config.yaml
d_model: 256
n_kv_head: 4
head_dim: 64
vocab_size: 2048
activation: "relu"
qk_norm: false
parallel_block: false
init_std_o: 0.0
init_std_up: 0.0213
schedule: "wsd"
train_tokens: 312500000
steps: 4935
dataset: "wikipedia_en"
Each number is 128 + 32 x the weight over its row's rms, rounded and kept within 0 to 255. Layers, rows and columns count from 0. Numbers have three digits each. The size before them is the row's rms in percent of the matrix's.

# down: layer 6 MLP down (transposed), 1024x256, rms 0.175, rows 799-851, columns 128-255
# up: layer 6 MLP up, 1024x256, rms 0.176, rows 800-851, columns 128-255
down799 091:129120125147117081079087087166170160119129128123125105151159132070129145111087120126098122098120134103095148121135124143092157118124114089089105054120154053108141095115102099072102139147147100107100128131126112135115225153188066091123108109190099125202142136193089172105136125084144107130137186124208140135117150144084091158095063140138160098143157150188140169126161206090126090154135
up800 087:156123093177131172194180131135113128083059109126085129101156106178121159147076167129143136139128143142092151170123195137094134153097118098095093176045116136140152148109167114141129160093128144120186136096155158120164095157070093127059126089135151097126183097093096151111126124124066143178107115139118076152138201150127108113106078115087147202082168140110094114065114133138118114127111
down800 085:169121118128053069063107150116120156116127088166122148090167133089132097138185130146160093143123142158197127102139065128113168100128074108157108130115138116158112151067153207078096156108209142161121095141113110111152124125042154134151085122115093143172159148140135157094146155154089134157128043120135113116173162112060197131119119117154155132179084187107067163085094121177123134126150
up801 099:184066127144110090133154118173180103157147087227166189102090110118074125094133135129158143092099117147130165083049136082145161096099105113148154149139194191119148133168105172074112141110069145092107109122107138157090114120097083134144148114156174139111099197126191154083087118153097116076168109130117136119098105160106087127113120134053077149143105095139126151119082154119148172117048
down801 103:159096074207135084141137149203133117105084158183188106157099134130127127096101121173043147160120169117149109116139110151154095178202138151137076147138098123150164129167160130103137131114150118157098096223115156115133073131124145118107121059103047159114073155106122090139139123150141094142136086087141120107125141151087144148124110127130140204149116098164143087183119121174158152120081
up802 112:122161128161125154160112211064126141097107115134171094043137105110109107180150132125038160073171125237130121172078060126156097144143121198066097216143125108165143156144108135140087109085121155129148138123077170136139126167092133126110107144184169164162171112163112113108150135118122097120119092162120159129132121161146139155162107053076170158079141118127039096110102135117124109081158
down802 108:129086084090089166095135194071113106097149145156147123051143109106188117115159124176074143137118125204118108141078063172133081124113161080174144106152088112181089130109085143136086133088178194161135122107094092089100119134126092152172086176107133112139119121176115135125175125078058078116146150101112138145120125101206153138183122101118142123130117092102070147144124130095143077104104
up803 098:073176120119111137104169091104133110070142096138128069115112084105165094092131109149098175130165149187169139138130087153119136122148132136182088194108049141085168111112081121157125152159137184122191099138176097136076146114145060063157148152115139107177122145126131095085091096149126127140122106158155111116182087177116087085135135129104154111210119115152124121072146130150148158137083
down803 109:145087139089093145072120140074117098136128133159158171129093043125166134158115090081139096138177089092131192221137120134128157060125090109089082119077105169114130129099049147121186077118097124183134101157133166106113143118145084131125107118116112096127150179161126125128156120149119094171175080127111169120157068211161147147129119145124103170149112123136092147056150150105136169139168
up804 094:136138134126138142133097149180133182082080087170171125142098111108086085134167192152139075151152144132141169099132119126143105156141068129151134113168139090125114099097097137171142165180136165125152143214143098043199093163120099130078176156147073106137168196139108115118066093135080101136101095118141122129185147105130153141137170170105082107140067105115054149140151085127071139116097
down804 086:132170150132207116091126124135108174123040163127154115112117098120123209107187101107148077156103154119073099155159127143114093126181139098142127116164092204112103066113119105145118147181098135122160136133134214086094125153126115122143151145137134154110183118125169134133092105114127121179166086138176106127153087181176132133174081113135129182168102103087067079094107172128076140054068
up805 093:145084140109090172122182147160137105117170117166124151138170129068104105141116172185133114092134125175126178148084152084134148164149164097103112084144192139131159098087099123158140193147107091126157136135135146149082156000124145117121141117104140112155178130139132212093063173076144139105121143124068137099130120131160113154181114157147111147105141127153092128123055079144135154086186
down805 096:150111092102128096177190108145131102097193110126112163140117163153106132189121113146037169078097124143148097165096106127161177120113115150105127109145156146174196059184151133112126145137178146085150158121161143161132128167125151102116122102089126102144139129157119112071135136117149056160111123139074126160138117104143156093115151196137149103146124089072141125139105125182132179124102
up806 091:134082201112091126148137125107155109129103156126169099107135135106140148140181154123077112175229119054117129125145169098085205133134068128070146073130072109107105181148168134159142149101192151145140068100133080163110186163115129112082150136168134114112160131101147183112138145092107160155123091095118184099153071153093168164107169113096118183161070146109179052073128134106107130031134
down806 094:147049122129112087168133106104120148176168158199127055152100077152067118106141170136181129128233105118172152131116089111159150114061121131181114121131081143143113148137145172113096124150091112115150075183135138105126189143106141189115180159105110150183110161177123113136132148139136159137062105114098127129105082144173122166176074054157090098115130103113134109100118122154104092117132
up807 104:136168150090143053067090127105140084181078106189155118092155173072067168144067155209127126135091079172173173064116131106151147170088099152161126127126093146133120102143052065106083152116125108150171096123134142199150170078119151133140167097095119157154191108126084198161101157097099100173110177157101119140102108089156144104181149106168183073144089084125119075125133122076119096138105
down807 108:136134170117078094102158128052151115124142126086134131147116154138076153160072095105115127130064149066121127149208131150073138040122136149121113151175176143130157195129037086131087113102044091153181109166117123107109106100163099096122068179157110072152142054141100125131122161125116131134100129156111131060155144159128138097148122166135180117111115065097107160051101150112100173146066
up808 099:134140164161140118148141107101151148128111095133120086175109134111161130087145058120160153080114092170100170109145153094096070212153062147096118162158109171174177116109093169132113130116152108183127178126149121095114098118131086132068102113149135130095132152103147174091092199117123068117154204157130147113134089089109149156082130122121129124132154192119078064113110101184182147191134
down808 101:150118127099148177057177126130074105117152200129150133073157086123085169135110129070109163097094127107130145098090138107112068139159198151079124111127144136075133092120110106095140170140097123146131112153195103078102184085087104135083064182106139142050105151123131125149138106155174172127111141149145145148101098150105150081163115127139164096155120141107114158116164161206108169143128
up809 102:191143145153105139148117119098135153098119126111143111117107067122117159082204127119192111173197136152139131143093208141122097102155118156109118095150111157145165144121143159073107137146125174075128107131176101155125142057137117110123142081128188124178121136160069117099170106099082112201104138128110158163122099169120129043131098071112098152067102123177148134148125150153155121131137
down809 100:080074097157087099121148107185098125153112144049167187120164107189133072096116092154142139081173096203151079176123101099140127116137119176144085116144138090114190143093147060172128109083123138141153177127109104182115170143108124093165128166113127122119145096125112076149132089141136105120133022154162163138101150128111139041096152129138191076101050095125083136132115130132036181156159
up810 108:110156127118134166133175086088169154117132123114102120175098093129141105111136142116139106192091204081169175108167207167159059121135084161174103084166145129139126103135153111112160127184098120172125135170098143142112182131117202167133071168106108110164086072175124100091130136085154186194147129114165112127079057079088130154166130145113125109146125158121103132085115128091129156104182
down810 107:063124089139188137127114072164150120139102124165134142151112170098193166138116137132168133154131164137091173214089084109113126093079136141168136084092073139094107118125135137153066063180096171152104142107156177128088120096168129126107150114130122150086144118152151145113131110151079125135086102127073125152145121091080132062137135127129139123169156092152210128088145109081116145174130
up811 095:073117127144162108135088105068143084184131067089128070031121141105155121114156077157190153141141087106032208113099085164117140134153133086130221198182132140149137116161162109169151070099086127153100158167101061156112123107127120129146173111112153119162142145133129064175153116169120128088130127057109125107129151155139168106156126163112179107134149090148099100161082110080086088135162
down811 090:110064096131045109115150115121071128159114150153137119157085075155125130130093136086138131112125095106137123135068148130115135158108117123124103099127181121143145181095126098093179141144124163085159156168186180118153133138147102118089195143126139140099084140161167104094093154126146142130184126099103128097061159122149139109157142098155121088178069127072140141122115177158085141136164
up812 106:082140160141139129142099107106088159088130138135139146134132031129080099123138113131069082112123132145144143069103077135125140150105131128118118069088073177120087109143145133158069162136111134110078083143108137123146098130091132135107072175128114152179096143102127132068131120086124135143148160148119140132144102174116108170167107102015101082142103163156090151113111089056088113087138
down812 101:101084136193111142135173186166133109153158090125170154158173078116102143133153096128139117117178165155112153097150115131149131090091121117131092106163095130125134105104090098126110145158126110079132079116139113127109086159102118145066081145107097083147103207086103103056112114139152108099150133122115116139158171255122145154192098075065121117160131130148110144113174090086136126169166
up813 106:117211138190169117134101172124136124135148146177107128067146093116175188188144051131086096088122150126101125123198115115146101140162153098088119055132079170112133150152069148170098186134129083115153158146164170093088114164100134088150172126098109130118152130111145175150104081093088149087099179129129149087128166173131119143086143136089153183152065123070123167155109126104121115116107
down813 102:176151171135167130121055174125143152120114182123145155147129109133157190104187114139143161135133168110160119141096120072085186092175129079074127108155169145163091145173125128178106098121074147142157131073126154143105105110067120108128176165121096132134154145120142161094097107142159186123158154149150134110150161173155136124092132069165093128151150096097168111136123137100122061140116
up814 097:093115134159133039135138148099145153097125142147137130135153115163085101100139107088173162145140155139113162133129165109075078134149073099215094147119166109120117119029122209075153119108165142044093177113136124143134126153147163123117115155139135135148118107142162131160081115106146160129137188182120075130103063080198152123148155113119120119195134127165051128097121122140123151166157
down814 098:162050202120147103062158144099135156109078094102065139142112136105109097103140120123111090096142101104113074156160052125140195107131162124156127164120131102144196091056167149104123078138127089064148187143168123139154144160138137124110107142081101123165146175163065107093133161134087095135149146164196110118105154141105168118188140127095157092137129094146138111098135092149123058115114
up815 102:146104111107111178151103138050119131126154067109114113105105114123181152167175119106242128059112159177098124140080132138124169173124120159132123122100144153123116111134140192132138134156093140177158101115118171138134103191147113124162100153073145124109147084163202089164125127189109151125152123094121213145066056167105106139138131158142066103118104107143187080175049156101126114102142
down815 109:144129144130092174147119116106116132062122140145151193130125145131120153136180147175166119165082167124109115149141098116110157158130116108121143094155104073084176098152142163119153101174143129138078109179102138103129104050130128143182174165130119128154121116198143130118122104117132131142129116183133153147112126124104200121172125081164124076124121084140177153163085095117137133132140
up816 092:152116111121147093152083095116127125113115169125117089166129116103080185163123139084151130136204118120145133163150188151081152176100127108130098124094162229135160067063129109134128185130153107156090171151143089113111115113184158107182133136111180134149118139150140104099143101136160103120133140102059086082138115172110111138181161165081101178161084115091131120156088125140176096073130
down816 094:102139147132087131156090115217112139144113099156053098097162181111002170163102118138111127153135107113116138138087143118131181157092158160093149128115136108138111105097125188084125110096055134137139140105102120108174151100152104134167169098107144093143123169117135084074214083110063156133126186090096107095086094127106135143094086098079122124129112106108148100133075136130127065151097
up817 107:120149144149104207145084128137157114114134127087076092120113121122088163099093137104143153099135126179139118160124113158096097147089137126143119142138143129170074121112087157151147084153143158062136144145160110135210154130100111103125113137192143160110095115110142114106120132126101155115170110161106128080098123109140059105091196065149094156082159112116118069116152141081176065160076
down817 110:119128134109110150185155162120084129107121078136121058209164156121122122128173164119161135183140105174090180145139139116092118126128152151108074120087115045072103135135135158118122099115129163099141138077122141155148176140147177127108108129101078147108120066141092081131144126146075128179090165135079156060167118125190117129098117157045125127131156085162132122152106106082111106150076
up818 107:123116121151094163150179180126127116136129085143132121080139176124094138111117097102190084160084135132146139038117167059164086148098091090133088109088140158123116166107126103118098132125159175117084164103144116136150088101175161091128146113119132128147073041148072144119155066101085133065151137094120118141138139167089160147158204138190115150104125082143117147120064072177139157131144
down818 098:091154105162157165146132097071126165179079066126116162137148106087135176153077109143125083113147122089117128155008174087162157163108089076134087142092146138164115128138098154090124075137121187071109112194101183123157142151115080141109131104095144163088122144135106139141128175122104127141128159114141072044167128146146181130181120169123122150107141205149205105122081060139059106128118
up819 097:128186106182138135139119116108109100138116089090089100102072189129113088135137119129101130139146081189143225169096104160131158117073105143150140150139071110137089084122113134115133103104138132162075182081100120173094087139119130144136118160100146071155090179137149085101123103119139167163077079142111113191147179099150133220161152116118127063157098127159157120125149144120102136130130
down819 098:091126094148127131115099123141137190124102125123125134092154125142150126061075123134148129135120069159089145161139112140124108131165120099113128162109092154148110172124153131101141151118119124175177097086092141093133095150137122177115126157123106061133087158153193118152151132047115120133065089147147197115144162128115061165144118126094107084111071148136146143182149115135196125142208
up820 088:093074132068098132166124119122142166118086109105137099087079129136143156103153105147125092093199093151155172108132105111077128104109142079134146127144090163092117124175147141106065142107127079079133124152146147073109137101103117148137121111134145194095137129092122135128071087097190128134157113117113168130095179126161139153087167141144131096105138099162074136086170173149108119162153
down820 097:124125083146074068122174133135154133136107111173139134165093104144111221097127138167134134130139197200169103171098086125100087131083237113138078157128146146157135155143122148106135124132085069109060140102130149142097155076121119169118108117129199136103100150136106163169125138109155143212090141101141099081163174119128075140097103067105114116115137142136098110122134091104191173131136
up821 112:127137152114130127145117099107120139130169162132182141117152138068155088135114128158155113102130133109158141077124103172104071092068195119137146136075095092112071126108160140144142182086121060163106169104097135119068150164131128134095099156114065120183183149078144178154061128100161138133083111150192141092100147117083083196115175068135123157128164133119113106161125125126149132132082
down821 105:140157134119095120166087094187094154105153119126130171130152204131064117110151135153126134126114111166167168143131088115208151143175155152120090127068147106137188096123110133087134112135108126121103115136139051074166154132096147164085140079077129107125054128138096108089129130115117158159075109102139103199126094119153118144163162152104128130113150138147024151058112129147114083111189
up822 093:096179135098096190115158190082134123124119104065172126135115109142181144125143122061083162094146103113119090138135115068106123140089163061134166102185071129133082161153086140116126151108110166138093146076144128131070128130124139106151120157200187155118118055116152126112104150132149098117084156097148217132110156159116174074092136100087131170153167129155114073131111165131094135146061
down822 099:133063182159146126078162101104163179157145111062145174091175118168144093149210154109160182116140174139144119110109111197164104104071163117110150155124137157172069152126176116125154145132145122161175145119089175175078123146122121129102175140169180073096077106135129155129189163118115175111158116126083119135090127088140104157132136102120131114129138138114090135142053103090113178152098
up823 101:126102141085153180152157145124145179130101130115126149136119064111173191134165124126129161193105118162104121132085088136116110142138156134167163120130114164068139058179177077064157129114142182100128144111137153126129128118146127080109105157122060092128105152090145055114098168153176092156130136135164175126170154135115134111148144135061067165125120095156158184172151145186108125112107
down823 103:121121085156113165068141068141068126109148090123162112113069100149163139121118143102137206140143188078126135134137116177112120142150111198128122146171108108094206114122160086127132173157077158112172173141160136115080104167086129164092091110167061106091058091136145158109115115185142138146095136151152148211151153085081101111105171154164057099092146116063103100138157169155135108153132
up824 093:094088142191113156159175169062150087167118081106089166156134158160129158138144124096099174079096144150149115148122157163141130117131158161127193142092150131156087161155105120097050145178121117086130132127146142112139169137207162147110095119150165108165121139159156164066111137144145129168113177120134100142164119153103080094143043106023119087109100133139080094088182131102055188152105
down824 113:152104097079148115141166126157118118140127184134174170153138128129125148154103160130170120138215121090050151090063143073119182131151164146137074134090113121097093155132142158097133147122143130108182140098190191144142102132118110091176101118107143088168111119110146146158125134204124112183151129176138104126180089141162105097151112073091181151176189122112089119144149139130155123136103
up825 092:106131165131143142128141135105223073104112152162142147075121168165082164170112163157160100140130164086099109136111125118088129170065160143104110211105187173106157117108133150065093095124051136148186121125137155136060155117127081125116168084105117111155162107115196117186130171127138152135139157119139206152111147159118104138148167183120057106119116099198093134089141122139099132123102
down825 099:202057195115093138131140093082091175125142145120112122140061146136158156115135078153130151091143080186131140214122125131160100168034135116137155129138117146111102149110129156138140158146155115156119166134138095114043072146159124142127072151131107118135088115164131109137169106160143135087128112110076145104071143095111120078169138060128153071118160122124132190110149151097158128156172
up826 099:121139143118072085151107101125103108151069107108145165112124192109139147144152134167202094168140152140148122105132148103075125123149127151102130146149131089111146152105160127144123090138123093093091117135126152110127063139056080138113145122165033141104104060129163204151152116141174112089128189155092157093052132173139152154132115116155101109111109087115143113114122104112151077152116
down826 098:125110139124183114104081134130173078141138119223088150175107153107181166143130105108131181170101114136189164080133148169087097065084095108113176150174164129136112107138167137178141095200146145121070120091151152147101142113122186134148080097120143099172132131127076189158174167104231097089131145147119132120111142148129101155103138186130111109079144094118148149181143149068160159106153
up827 097:085122124149091153118118157123111169176204071168120135116179126113123195167102131103127139123137085120125126145139155078139109112130092105150103082175140054146124089156133157139152133094159157128160132136139130141114118157118093106144157107135173095107078121090138145133135108102142118122084114120140156109136056154162149159133100040120140188128092084168097153148114132167096166180146
down827 100:164126158083117140117167094146095152170145059104100138103154168140178134095122085136120115084150152097124121078105172140156108056133118141136104111101096128132054149091151131135134101182080126088170127147142174180066172123110146100153119083103148148152108102088131191114111101145171095075164099045137182190130090096132116123050124189183119144001095115105140179079103172124163140123110
up828 101:137099144149063124075161140079094174132091103136104132093122124084154120063102109165165149110096115129173159116133166138085106082026083156160111119096089112151052156095103075181112132105116107129107133165112120072097096056142149121073137130106077109151106148081133135128167091128127147118122116139107160109094106155147107114129170089103173149095121113127177094096173147086208143181148
down828 094:144131154068135173079140154082114144114091094112149134129166114121057116087063150082121100152130078132103096124131113148169097141098136103131142090097138122147166105167128088112184141165123121132177149116160114087162151094178128071079113155133110161140068126188077180074130208137122178144134149137157108071091083080173213176127173093155081119106087149121138121168125155179082121102085
up829 095:147148183126098095125156171159085094179095092054122088121112115112074112150079103115086095112122129119135115124073092068207186118128081138149190049087106199143060089107111101148072116094106147129137121099104145113149132117075092137154117201131170121101122097170083124197127103109114112120084119150139155122133112117137105135152134153109093166122108210138114158096151099152165130131147
down829 093:154087093137073222143152137102141138085184055069164109110124148139112137133129151137111108061139102143139098130107154104109098153135093147104157160103147155128138169064096130153160159127102175112177115137178132142078175155105113187085134175092165115057141116137120115054111124127061083102095097120129065090129124141149139199133109066118112170117102126136093127140127080095077110145089
up830 102:074096165103123099151105126112078112140151131071063110107141123144118056116076099121057148128141132155119124154177102104139128117081093099103151176056162095147113167152098117071132110134130108097178173110179207101148109132146127067127167099181170138120094161100182168081127164106147135197125096110134101178118098089151174085097138104106079119116176096111097086177102105142166173169129
down830 104:086130169163154147082129149100116124137107109136109142131151094135166101097123090177164145118136182071100158188112168162131118125125101109151085147050089181070140139140134116128161092078105153084115120147141156093155146145064192129078128163115093111136145137185123146159140112120202118104088097128161147100165128144165192125154117148123087150097165125103179091184142135105127069131100
up831 102:120098142118106149174167161120148095132149133174125152113142132133164143160119167107109126102128205135086184119126080127104088162149136140085108113121112125082153124130059083129095127187165133186146160126147114180101114117126073092074174162135132146092129107158118124172126124134121109098178135099137080105124140082140126079108179106171082129195096124114146177140189200107211127125157
down831 105:119085099167183168140094161080111071146135133090125141183152121158155117130083179136134131105049153111125138123125149124174129122167171122085130176080142158129103142134101163102132190127183082156131191128155115106080146098103091090084098181072119163134128127166145077135094191134111166093150116097122094068131090148180112125136142109139064070164098127079110145152161129123168106209073
up832 099:144170071151133091170085169054157126160100159071138142067166122121149091163158108123106153150124117153091135131146114109148119155162094172124111165185142144101120070121117106180153094109117135134151138146118194056193113074129102121152148114215160127101153044132131171106105141122146153099133059176148094127076122177097167124108135108141131167066138108134219082084141125197136139166156
down832 098:166113085100127070124116129087149133191158205142153162101174099141121152220109108175126130140131159158115133110132130071130116095137127109146128105120099155111122082156122143118066136151143119092133129126126104107156137085211088090099152115180119167159124103131143206108127134055106118141158078085129152140104195198145074102131138066115060164174120086155096137122135203160125111108143
up833 108:036110177140099170102114085080109142089171068141230159158178100156108086117110109176173109136184091117161114176113155143161093109121059120133132203152120118176152163125084130135111072147112154149090092141159150107160170146097126124147180177144138183150142139127158169093125147151131116106145143065142133093081121112135160147133104131151134118096050120094055115111109094163115101076129
down833 107:110100104081120122157128182179138129107141186147181098123131154132069149036131123148125125173132137137162112158090051143162144165158098146146111156151088158182113105094107165130175179101173095050116102169101119123136135162099133126157145052123149151113085138079129103113114131213085131119108161104187086139147155148123125128118102123200156185123083056135143119120110110107101128179134
up834 095:186124093151091177204177121120148075161119120093182123141094101132176165160081111106119085084110081102141174114184166127108138085080169127129183073138052110134103099086107107154195131116140134107134092106126114151107109178086131156167114069126152119091208079112157138158103113171184128128140192144155146088099104135191120143126092153135129145051129092118151159146125165110155185126113
down834 093:136119128141124154147073157187175125158113150100126158122141148064102181060103050161110118114096124148123123122176150162106142141118173134188159148135126120137127115165112119109101145142124139089088101127168144193125155176154128108170099051101182208153166129159151126130116163135123173179099103228206114150125142147163155113157184106160174158095119103140129087139143105144135159195133
up835 097:160101133132110150136126152109104070175089076124133055119094093146113108105153133100114078156106165116116149167144137128145125132129186129166106073095089145179134133140095114125129158086149188086101156181127172071114158121114169068094154128126156075101082161204137176116101091177180109105131066141118130095107106133048098162100092158121130114121151172097147177168188133126098146101099
down835 099:139081146162133139135098127132134097111172148162124184132130145084102113110093119075156091071093204089097099105182191078120098169096125125125179101138166121172128114155153141178143104038088138077119128140127106142155153123107173066093092140171127053128180138123160090109114081116106135098126172116089150150043084105113188133137152165140082125149143158103115162083136090082146140079194
up836 090:059113084192104115146181036093168138132153138131056123130108157150159069200182142152128139091107091089073085110113138166134100088102129144087067113165142197142135104145105134124095153123118118082142115079120077124098139130156104134163133098160142122138103133188133180119172055117107149167172176145108167084125102157142129189111155140124152097127210116085151138104130133134168135100149
down836 096:159140153105147131107085125071119160112108074139127124128111120148126094114174171139085101083168123137146079151120075109101137104088167187134178197069094190152153119112112080137147089121141131133113142131112079173099136102112164100108069148184115147142100105123108149194167140112059151124117139119126123159148104153157119122123178157130178114129113117172111167164149112130135141135099
up837 098:151111163128124065153098173150157149153120050094099177192151148079142121120140056107113138119180105131088113122138082112050146116121123184115140121107135152112131175130116164104127136112088154170197146116092098065090186104152044098074125090134154156213121065131134170106117171106148166159168144123116104118181147140112133125126115180178093135133089158080171161059128120150118158119137
down837 097:166163112125104073128129097101125145141125081160138112120119104151119165176101063163135138137113162146098167120169114111160095129076116087112076105119121125127098138083169170119197139132096111143102137151109136138095117140121114127112073160140082134137132147143088150112173157154197077143112174117077128135144141100059137127150131101186142152108148115182130040126144125153019107158134
up838 094:124045162140124143149146162146152094189129168086108153062088183124113109123099101151201127172162089135076153132141101110153106138143132108147074171129148170077068119137095113141138147107155097176085158115209137135135163183087127122121146129085126139043097096088155098155132138157088094106050170102100138083151125158149157166137192145170127127117110077116111152127123087119170134137104
down838 094:113199120103141173141093178092164121176149078126106113140141115152103166142092133094131078062099105102135064079067105156179126093084126148161118126112180055103178117144194083140102099081144162098123059143110059151035122105150124101127130111138084146104094103109087077157147140171106114069150160147145113119062103086144097174103151134147181162089143133137105179135190202075143123127104
up839 099:152128154160153144153181120092070157155082157135096148100113133111130127134166161141126072133173134134141067143090087120117085150089185100054119068115110188110148150137159141170078133073137114137137107177161161099158200154104153123098152102108116107210090093138120091104118126171149212144135133091101143155077167119162123133114109133098120118111152087166101137091157155131094108113116
down839 101:116072144128161108139160134189130131141131140213147134074100133145143156133113139120124088162153082139070106183123108108117116171107140110098128146103133152145154057136125155133137158153114157152075122136126145130141102088062067172102184051167143120184150158101119124098147081125111159164130120158125146137078143169110137126108131160139173122109145130103226117119130051129161088065164
up840 111:085106061148062131109118149143132188123135091170146151139097187127117088112181217140119124086119113135122112127067137100078144122086130099099131157144130151118197103096135142091101109165112143099111052103087094178173132173085150135120058138082139089067129160125173184097127152120140129098108112114120104148145106119085119091176174116134098073073075112158171152118057124145095141118116
down840 100:095108133140144129108131174144162187148127171061161110178150075121065198111146098098191121131136137148129070133119083062127129191120112102099140114097138128167209145115160149114091138131116121122082087166000130067122090171180118126081162121142111125124096128110104139128138135093110183092193136088234117123075126091126161170146065141133122071127116148129145143118179110106151138110119
up841 097:186137103166121086114096192102127115110080138112144140136148108175150103118229157145121117106095122140143111134149113083147108065191166073128115137156128129163153120155072156191173108060086211131135125085175130120110161113137157137138105122102147096114086054150165172129149096136125162084118118095122123077089173208146111161150145211128117174070111097107109152120091147153199163122124
down841 100:147109071153103137117169125111102149126160155143136147100139150159158143171078133152142118140103148153191144101126132104087139100141116152132119197157097132203140096132114112130209108080150120159103137162146152114077201116186137122133107123122119116112135143168160146148024090176156104129139157145094178090136164178096130149186090134107125139151149097104147171173066213154181093114139
up842 105:158126196129112181151132135096083163147113169128091116082153097083092110184122132148098128130111138067102130131152106175071081135089162152081137139125115065090088155151164129117103110146141109183120108169100078172102158169138072092137140177099106115147122121082108164137157137156122152121208132138129113167173081174114185148117134132147147141126136112130157129138136101159140094124102
down842 107:148099192110133144149105128137109138160140175099114109184085138061118106082118083181086112172089096105077131139167122199104125128135109121115101118139100102096129094144161115079151168108120109112105080160131133130149069173128144098150174155081075104097172110117103103123098140156107075161110132105131173147164152154131107162087094154133140152157151201124134091150075123169127109188148
up843 109:109155132169169129120098172152113101110113088155134135196156131125147116116144160088132168152131154175098123184152150097108086118153106122100158159110136142200094224137152151115120175120170156156085085081114111109109144155149134136128159092166153114087153117140155150171141149192130095149131110072086169094072150181087143228156124077175096111138107099121085141112134108200143091131125
down843 105:141090149151103068127107131137047090137205105227149197166148150115119096140118167147151193085099123111131109141183159089151112096131093120115137150140103132089148180112121125160111148142144083151098108049111114122154127143102192171113139093095158104102136139150122136171112109113145152170057103108126194143101103125096119116124146113112128103121175151141117073105124126095105090137064
up844 097:113081116154126133119134056125133159131125107133082128094150118146141108076154089126095139143142122124123194141104130146197095161130112087099149159112089115134103103063128113134126122096073104128118068131154116147022085140108146167127149144152086108100100120144111115095165131109141114161134104106149148094141108099175118184179137126118155135155064168136111111098157098151179155120067
down844 095:124134151130154111132097097092098103155105134147134082077158128103163008132081109178134073181120132076094182117068110186167115088109115097140167179094084079178124160170129125211076138136143099201130168114106130137105098155178073093119147170124115072169138163145125160166168132089071122158096119116136168143136137069181126122134079128125171121120094112082114138145146062126134124073091
up845 106:158138092126069106103073116162163159144107082077075120119133153145141138200167117134154066047176133171167139119115102142061107135127103116100125101085158180220074084167112126112130119113118184083111122125083139117120169097128140108049115131130140109105177109027129133122128159167128199127135113112170135175152138149150125125107071122185125132116170086162151098119136137201081084142174
down845 105:148079100146124110111066142176073133086124172145102146138156140148136116096174073151131163128188135132130157167140112145152110132101148162126149090110143178072061086068105157128099172129134103075117123177185095136149104136051082075132066152144161154136086070061183166115158104123166078067172116132174102158149153062134099145093113105143174115070136077096167111156115112099087111127095
up846 105:158149162118112113089202113108104150111140144128135173145163090105082158155100000108138093116164075122113119161077111162128122098121133110171111126147090133078125122149173147197150065122087130152075135108079196103101137142084139125183091139119106175157126093150108087144121162134119170146132102120070112171176152108142141122093073108091146075146115138022123174138111099182114104095132
down846 099:096137170155178099127186109130113119150090073130135135160137132134171100222136164069138063050131196136152166125105134081090148166154116085187094170125069117116089168149137154119159115103132013153148111150116149140138117159094141143135161127120085135096140094142155099111151060147143146117059094095084095118157140146155142179120111178124075111158152164105103142089105094134143106121085
up847 096:138114101132101162133052113119086152125140103124149183135131130071114172136147079110118140070119166163121143108131123170164116142138141122119060133120075136147153107118151115078132187121124140118144085106081127112068067119212176161126142130184141120131117126155140089114090135192121176110098146091094058119100116148127090175142122145078155135102205130153113153138120157121159036100080
down847 095:048089144158138125140096159137159086133112165186132098121082187158119108160129116125167123086102155142118077104163116180155116079133100154127116143182101137077199178121132164093188173158145135168123190175153093113070101091137141128177134110132125171163101153139122136098097107139191123140125155156109094123129158111101065154127134107102206087154079108136084147180113124054119113152144
up848 091:134115096116111095124094121106100202136099147095151111161121131146113160199147070125131180191111153192139128161153124144141152101131136086131094175096154141119204097157164149156141104145140076147121169162127191109132127130076162122074110134120115137181182121146114127107112063086127089083116087095103075092180154136192118179145151081149078147096097130215176132159205140156091111134059
down848 093:133119177139127132169112146124143134169175139102103156120081114157100116157116111099152114143099193135133131171162086143125106210093123101137111114126152128047124110149188118155114189096082067141124158120090148134163159159134156108106147122181092160075116142152125121124069132077066107125151096138109098158163142144138086129135130113107143120160070095153038172078145116084124078179114
up849 090:111121105146102177169108126123127086097145125126123132112084127155120177124102128150126104148146095158135089115115162091118113125195134169132084145083101188110121195134111197156137082147189156109130149118143121139117184174143127139058103140161098132119102134128159109197149190037093175141161146172095157093103138163100179158131115119090121097110150146136085099133109112137159127072082
down849 108:181105173120117153178158133164097152110126151114114113102066090101136136128160092128021129093142181165141152143124149067160095121148114167147185082188167129129141103142123134167122076115096115174196195157115144188112184066163135135121150129128082141117083064115084157151145174047128117098108098118098145133168139118122127063074074099110143046141092060125076162104129130165081144144100
up850 098:109153130118100083116124119142119119079171112150129136102153149112092131201134132119089148090138126123135123092112078155116126140126095128045133156133158095097104116163160110163154140136104071145132200134176100099170110169105121056114107176124173146082174116134121140113086118138141145139143090066092165172156119101151096112201150177083082099105088089106116166183121100123132167135170
down850 090:028163124127089133152150085107148098119039126213140151074126141141149118140128056152084103142123106114137204112179111076093099153116169096074132120112147117103131123101102139115144118151115062146155150149105197076164096127124119123119149175134149144110138153147125077127150106122173115142125089156068113181149124101078197108130109165145124079139112115147110166163131187089125141089157
up851 103:088110169081133146170119104162100182107140118113174171141130161120107121113120143133173110092133135159091137108159174117100054108119147105160118157138152098119141108107126126141078146149150124053126106107104142134122145150186125125133128110082094127111043113129160061157114107186162122162099144094149130081171095136135107177172131113110103182127098125074109118103139054131138154180185
down851 107:162117108109167180114139100186097098126099166142176066122134118103181092117152149116132139099140140076149127164125063156153128067123163137210138107079108097172066125127126140145112177116115144135133114146115140168155180148126157123154130130123075103182082085117077131141138123145120107113074087077130119117107168196119128141127172186143160165171126139061101077127128102140113117115096